Part of a small language model's weights.
Size: 16 layers, width 160, 10 heads of 32, MLP 640 GELU, vocabulary 4901, 8.2M parameters.
Architecture: LayerNorm before each block, untied embeddings, normalized queries and keys.
Training: a variant of Adam for these matrices, 292M tokens.
Each number is 128 + 24 x the weight over the matrix's rms, rounded and kept within 0 to 255. Layers, rows and columns count from 0. Numbers have three digits each.

# layer 10 MLP down, 160x640, rms 0.13, rows 0-99, columns 128-191
079115078094089127089213135132114113115165112111155137140111162145116154138163206104163116124079138110124118172123118255142165109129190118131106204147096194143080117104101164144096166081104142
098122163123102117145141150154140134130119113125113135125171084077141121095128114157172154102186108097143132167125140178133146115098143136158115180090106120103135109123139164079126127091145158
130166098187107139130169105161122095090091148116168142140105134117145151091092125103108115117139141144128155129127101144172142096157127087135158142117093077080077134140119163126137133110086142
136123146168130098166078131111098142136122128116096107130139102148137120125112188133143133091152149132101162162115146107119118136136088160159113116151143085094148162126096138132140159088104096
130130160126134128123127118140125122105154117141178102115150123137147164110152126132156108119164168133137154185172132050125085109125118157085105119133144113098115139100146159136172168179163090
115125110152122165136166095131135072098111137154172094148120090147080165129132147109178107140097156105110180142118122094102139148144131110099094115130118106126144131121108108096117183129138140
127131140130131090102135139134082151124127121061199111104095136142106167134113137129121121135106097151148135127131093133111156155129116115117107114129103117126104172124121120120125092130120145
123108096130135111109116124089140160143118152097124125120116121106109121064115121166099136136164133124142139120083116136127159131103154108142102110176137111113147119182101140122132139142109087
161099136161149117140106148159118104137115100104136123083114103128107123114102125105133105108133119120149142055117152097140155146099092128169114103144133130110173134141142141155108143154122109
142103126096141128136156111110080114137121117127121125129153105165081176118091131131152120159133090144123141058149117112157143123136131111139161114131159092098149136122104122124138131112114118
120110114151129149125153144164134127128133120157122145138154137107150141132109170137142124143114140150171137128139094119115123083071122106095201137126140112137115115081160076152135160128117084
120142143065149115114171107134139096144153167126109142092120159186144171096152155201079129151115117123099130132157147130165106132143126116106152103140157101139148146135152128121120137132111133
158072132152193101138139125132074114086128100092125135142138112141098093121120190127098122141165167149144117115144110137081121095164139141136119137126143141130112162147124145104132145107148169
108181125113139136139138100117112188131114136116124123131145168139117146110129169110120138092163117099142152129105151116107125108075107111146151151104171128145124124115123136128124080145107183
109138116118099143117123117130119118126137133129133098112135167083153096136130149114166088131147143134116127125089154112116152115108133102149128133162123143134096088153129107129112146124110148
085144125122148098124145107132112112139115141118110149116131128076141119120145109130136093111110135142138102094141112134148103146124121111121112119096128155177104132147155139103114066148124113
123099156103154136105121126134108124137142128097135149116118112131111118162099089197156155133148133132134131173149112149093146136100120111148140126135099133123168114117121091120125081151122132
146113134108099154096106100133126129162128113170097130114127123140118135123124140107168160084155098142128118125104108183151146111118089134106130160115115117108095152110111094153102109113139134
139106126148124112149125114170150118138130145128128122136133110093081099138122073116109155150164149135119082154122133113156113116119153125126142059139103130105117113126132122151154149133127114
087105125093122154103116138119137142137124137156128135170164129107104139136147119127124120114077120119108113187149123112146123099117089155105156104113099075149129110122159130099119120091167109
102116122175110112124136109108146125155098125127170138104138092113134117161153155076107120104091124126157096164124135148114119097169163125161110132137157155110112129145135163139124152104145107
170119114128130111081130170108101107127125130109153126115140155123119143141159112183157137125120124112174130177168130157117103135122142157122147111085131165098110127128113137107157084115137135
120126104148124126116088098101163127113114179154155130133143127127131106142170123172163125123152133103143106150092151147143141186126144152106102162110138116107118160083113187100132135134121146
085113076107090136140096122140140165120126128131112134117128099068148133108160134095103139135113144126135123165140129132123121140092121113087191110094127129118113143144127131151135117103152073
139084126139145155117116127106178138076117116114075094113142121148104084115117173138084116168090091142140155098077134130088147152146127132111113153138134147146076148087111083122135085137154141
121143134118106130128127129105122150142124119116147153166129148155135122146081169141143161131144150158128130130121135136117119101142132116114135120119098095108169175108127138104105130150148127
114139136154198137114110140124132117116127120148160098115119156118156127150147097148073115175144136126153149130184134186118090133118147113148093161150116122105109141150113150130126111141140157
144134119156132134148108147153112129078115101173066113163122121154145167122137087136132133152123110128129144122133123097123111116139107168129150084131120106096160152099131122126116098135122115
134089111098132126108122125126051123130109149137182162147092139151108143134168105120154093139109145162140140136176111114145099125163101149120169118141105142158118105114128134168187144143115125
138137161082077139132123156081115164102127093151143129163148159140190144116102118163116158112133139141097129111137133141140130132179085140070163165113150096117130138122123159138144127122114150
120133121133125125135111107123131130133127120045134107094175121167107125151153114125070136126124146135148171167130158128118125137103115168128128157120123114144108142079114094110141070121143073
135112153122107137169119099148075158100099115101131124132132063098162101131119088117089143166141132105131120092144140130159094102128155122127119121120129115130146113110104096113078126095082146
094160138155198136113126136132082158150139103144108146145090150139132134175147167119131128155125096117170138122100135126146143103120121155104125173119131161087105140148130155139132173105143117
140153131067129122136063138132089167119153143151118115128131151124130141157150099121163101114123114106117135149149133165124128132108128145115107119083142142144108171121105162157181144145146159
139133114146120129133142125148145166113145173106129161143180135134165091138117147153155141109141082168110122134132132145110135141147131122130102185118125166144089131137097124102128167134155153
131074092107060115114139124170102127147133137130143128108188133141157132086136133155100133064124139131113110118168086093150130165106133170096120132138117101115114117114133113084147136109099161
101120126123122139106124144108151139146118117142121146132169111131121093095137124126114105096144189139141097097103166211126099121170106157145073094113124141196134136140114125150133106122141099
169131144110116124096118148125098116141148092145160096101102167170116138165134141058131112159156140128113112137114136152094152118132145117125122112146149104104137129135079124116152083166148144
117110142212138148111114166157128113120145102110145106100103117159147109125155118110154099110102106109141139110129119078146122143161190158069140128156158157142130143133132112157142130123126108
135188155128167098135097109121123158141155150150167140105097156130165163124128146102114128110155084133155124144158156117136132120117165141160120118128104124109103132124150108124146113095154155
156098125160111111122163127093118118074131118159113153128120108107182116102109100155055113095100159113133151128098112128136104127140099166125103089147127124154159128130090118137166131130142079
147122114146083139129096102121102120167128157159113162098102136107098112138109062083151116110131155140140133116132107115131131119131147147125150120122130116122181106091132157159162126125142125
103124124153170106155093144146097145121125113163108114163143152126100098075122131153138088105094108140093125076119118117126140153118132121117108149158122170147132118125141122137134164184125152
140132110128164165093141135165116138129106130114174162125142087096111121101101137137135136120131140119107103127119106133118146148164148120163136105141134114104123127149120099113145147132112145
144125163136114190154135139124148128147136136139147144118105112105110120121129128128171152088103132140157141107089169100137121138135146164116146129119118183156108143141116102124110131140106144
081159153144158170131086135122124086111122191146107141134126112128128132110132101165162138096162167141127102111122127101123158161120124152128130156126129104142125162137151131134124149136107144
104155126153155153124147109111133096135091109125100105115155117150118140123095100171137120141136125126136141132165162102115149110116126090142162126110101135108113091158132114107135144125152133
087107128142131131136105155158143093162142147128127098111130085087103112134088103119084100133083099123119095156154113134141136107145143153122151110130148153141117135119095116134111156149084139
097157103155162128117140134103132138134135179094115176152136128115141155098180171069113151076118112135106144164113160133114128094139111129122165118129109152128167145144142159110143102101128116
139132156123114155128126130137155134111097117147134171132104135148128127123155191052178121161128152150082144150134148158116137145118114138148154110115127142143122128164124167109136170133122168
112130086122107126114170093152124135108108142106138108140104130099139180108159122149115086146157108125142145181144150161162171111138141143135084134135119133133066169096135097099102129111137155
143100130163090099119128160110142138122122105110125160148140140129102102148079118110092173152099164127119118091065084121119095119143143107138101133158177101136198128120146111171103154121149088
103145143193179167158117133130134130127135132127107135142112108147128091125113124135152118116122111145133164110098112170102128163102182080117167131157110147099105137108104113099120151133147139
095114117119138097164139106110121141154165108074114111165145079127127117129142134115112130161134126149153122139093180140128122129101175171129119114146165157116173133089119108121122101117160106
126122138146106124124155100116187129148105100127099133140147105132151103127117118151120106171150146145127090120142109134131094146122090136113121150144127125164136135137084095143134152129141111
145138129126113118107160133123119125123145126134115084132122147120105087130102122112168120152150087137072110111132114184151146080123091103103108147129108195159090129137129141110116150147086113
122111142076087112105142106161133126170117131077080131162126151153143163122103123166129111109120140132138152154101122106149121138154111120124152129123170071120131083111170095114142134101106104
165146123108107115147121134149145092137158131124130145093118157132133166121133111142094123120134106140166129079115160095132155111092161113155111130130147166124141123123116119132122118138143176
175139134143157107132121151133115109115129179142175109132125172145110095149149136147133134137126125138180151085118104138102144145150125108127096137155116148127109119127160146112136111089126129
133137116132118141193193148103144155142136140185134125100144112131122103153159089088130139136090133135124093096134187135144112145101127123102158139150106144165148080127132135150087172153117104
126129158124157113116081103154111142114112078137138143172173119146119086121156083158132122132150141133102115132093135089127108113105108106145134165107166105168126142105114102122103145138173111
140149097121138124121151115149115158119142158085156123115130090122134150127125172149150129165176157158132158090170126116102142110116140124104138148101111122151140127155155137117138139104128146
164162112128121131081114119152116126125097129135140157084166135101118129159147139114200135117123083104109142107139133123117131136091100125124115117121128088112127164139108137143131119140135142
082122107111136104155142134121147127099127142139081108143151104148165094111131107125151135096117131087108084083126099125099142163138116087142154123110117148121167099104144109155145137162110084
137140120144114096174112127131128090124111119124181126139096135142120112072102147074099156134116156152119146117145102087141099161099146121124162126133114126123107098139121130140158139195142169
176101140126126133114074125134193143122097130129103121151152064095126161094151112149081100157151099117117098112169123098173108161135147126161123106122135103088210109190139076132122103194130150
135128126147154125132148152162131147128106137156102126140159096134105140124179089105118128150134080159118109099131112126129155168101185164082163113096128090071111130151138134160126145123144115
128143133106107130121167099128151120132102133126135111070084117139104178070097093111112121095075123097152132119111108129138147113134115124110155131149095139173114099133170128150118119190078115
111115147147137130153100166114124135112137143156076140122106120117162120074154131182134139120123137110101131175138144083124105117122115098111139115122127094104164124114155096152136195114140135
126129097156171131118129120150141101141134133116134103123101147160118140138086107117099149121129164139098150127197105175146148151082131134157140115114117124100141118104077124166138137158151131
107123142086216129141178147112135138164170113129135148088157124153110142076102099098173096124099071143123112141086122156137125106110126117139158117138130137145106131094101115108113088128132183
121121123131161139107155106082138112121110139156134146125149123115154117108162137105117123164118137106083141155126114114093130110141157155141129127130151167117096150146122120144123097087196128
139124111141118045165123152120134131120146158138141124158147152150126094175100145186155105120166151144134119088134122115109160110081053123157064142141131132138093125136118112167095162126126120
123123135132141094118143103116166130089121123139125118117103151109118131128141070117136144129137060102099127148102124151136086134052149152100125137137144151128142125157140139126133114124160112
121130115106135137135084126132114109137110161113118106129138098140122096160124109124118136160110122112144108150127124124093118123091118128079156100087145102156165151127154112145162114127147076
125155123144163141161155131145121181113157137087134167110120171111109117121178162117100124140125141116131147149139108130166089160110119125096098143091149136093124119189127133085128155153142176
223134143103130132095135128125148117099157126109121142105106146145137105146159161103149140120144123125141138121105163123106108141141155166111125143109130139124130142138151169169115152146125117
134138119112098125172102154131122145101103175130103152113132116106117124101143101178165094115093166123117152145147154136133137111150151150121145095147145129118138094151143127097109104127118125
153152178136177092136158123134122106126128118092089144137129147129145137083175183102144094158104122131156138138086148129107095120148120185155144117119142144141119135141117131124170136140128169
102072128152085156112119130097151130132155132134150101173111146087063138128099150121110154114122108133156109093171119142106150120131134117156164110122136128142130162148109139161112115149132096
181123150080100125159105156160112112111139143128113163076129122113110108148143144174120157075119161113103118153130111092134155120126146140122087124156154110145136105138141125119124145156122131
122142146082135140075108141112142127110107136121139195152142110139183111111121128149047119145147109102162102164104113146119151112171115197141117109093109115068167149142160133115127107104119106
102098140122149094141158140166150141124115135154129138145143147097134140111139150133140110147138088123148134105119111137131106127105140076123181104114122135134103134137188126169147105119117151
106111117169136103102119086129098134173122108146150095110152157140131129114122160132158184100133095166193087167117131131099129119172149149177113134120140151169084166144165174131113066121153151
132117117130111122146106143109133127116125139107089103144121090149149057126134094119136150152103077126186126145090152123102102126101151144138091138150142126114059178081135084218127121126154069
141070117114141158137113114119121128142095101175146144131134149131145129120125133129101140083132152118136123139139129135162091114151101129119169084157125110121139115124146149134137112119147139
096158145114145119161146138134137164124129161103153119113133151149120113134101172127164116095136127147115137129138116107096143122114112115143061137095115166114113067109118126145147119090134171
118130110153124189102127127153116129139112096106100110132146151165099153122089172170153108135125098127179152104138095101095136102148095165171097160129145125116124128152109138075131160133127141
125144146164111120132149101157113122155156127179132119141102118157108163122108123110121127132164112122173117121136159050152153144151125113143155100136141122133169099139171121130112149149095162
135125091142142142123126099105101136107134151115149146146139141145099110167130106096143085133157131136112141149104119100097157148114172146122106118100129096118166124146154145163147130104155119
120114120153118118132143118129108139127141113087148099110115128114130110164108173077135117171099145116130125058100148125118130119153136131110111112138114140148094128144106154120088166119123149
087100154121138086131111112089099140145129125126125120140119130115148158103119109177119124084145140147094124111115115105133113070108120133150157109141143145141126131140111109088100138130131118
154098135117118151107117150102170116100083111123123139131116160130165142139157100084172130143116153158127129074092157145109133147149143211092119112150138131125153136155144137158146172159111063
134140118192126095149125114118145133186162136139142107128105098128110165134098143089138133115132122145120093103058057082089173109102115136145141144166104110144143112138155139190111119134136146
097127120114158106093128172142132154134109098115131097100120067126134128118132129126168146130097132099074112115155123142151124133127097107121132111132112144128123101132124118183118112133109142
110133095129163109118124069133130124126152082134141133129167110110126174084125110172162092130122154159111114103109140064094171109112145105190128137100123120150120138070114117123147121102109143
169090120162151092107154099114107111153121136111114112111119102098114104125125095166132134173131130148148098159120136108118124111119119151106113147139100127159147131105137115105150149122100164
122124101113089121136132124121156133175130108153102142083157148138168151139145118118120101174123110141115110148135110065137102141133103125172133105139117111152128123146124112131127135121117151
148141150084066127069114129115138116098113078135130127123124131104148126167083123073089132157120092100162156098147123106098105119131166120114129143138144120134160144116147119153105146116149128
156085129140155123110169160151106165134126151181153093106112102131140103116086109093141139133125122149116141057122123162125116120147105094129129112161132113162112161106190170102170138134097186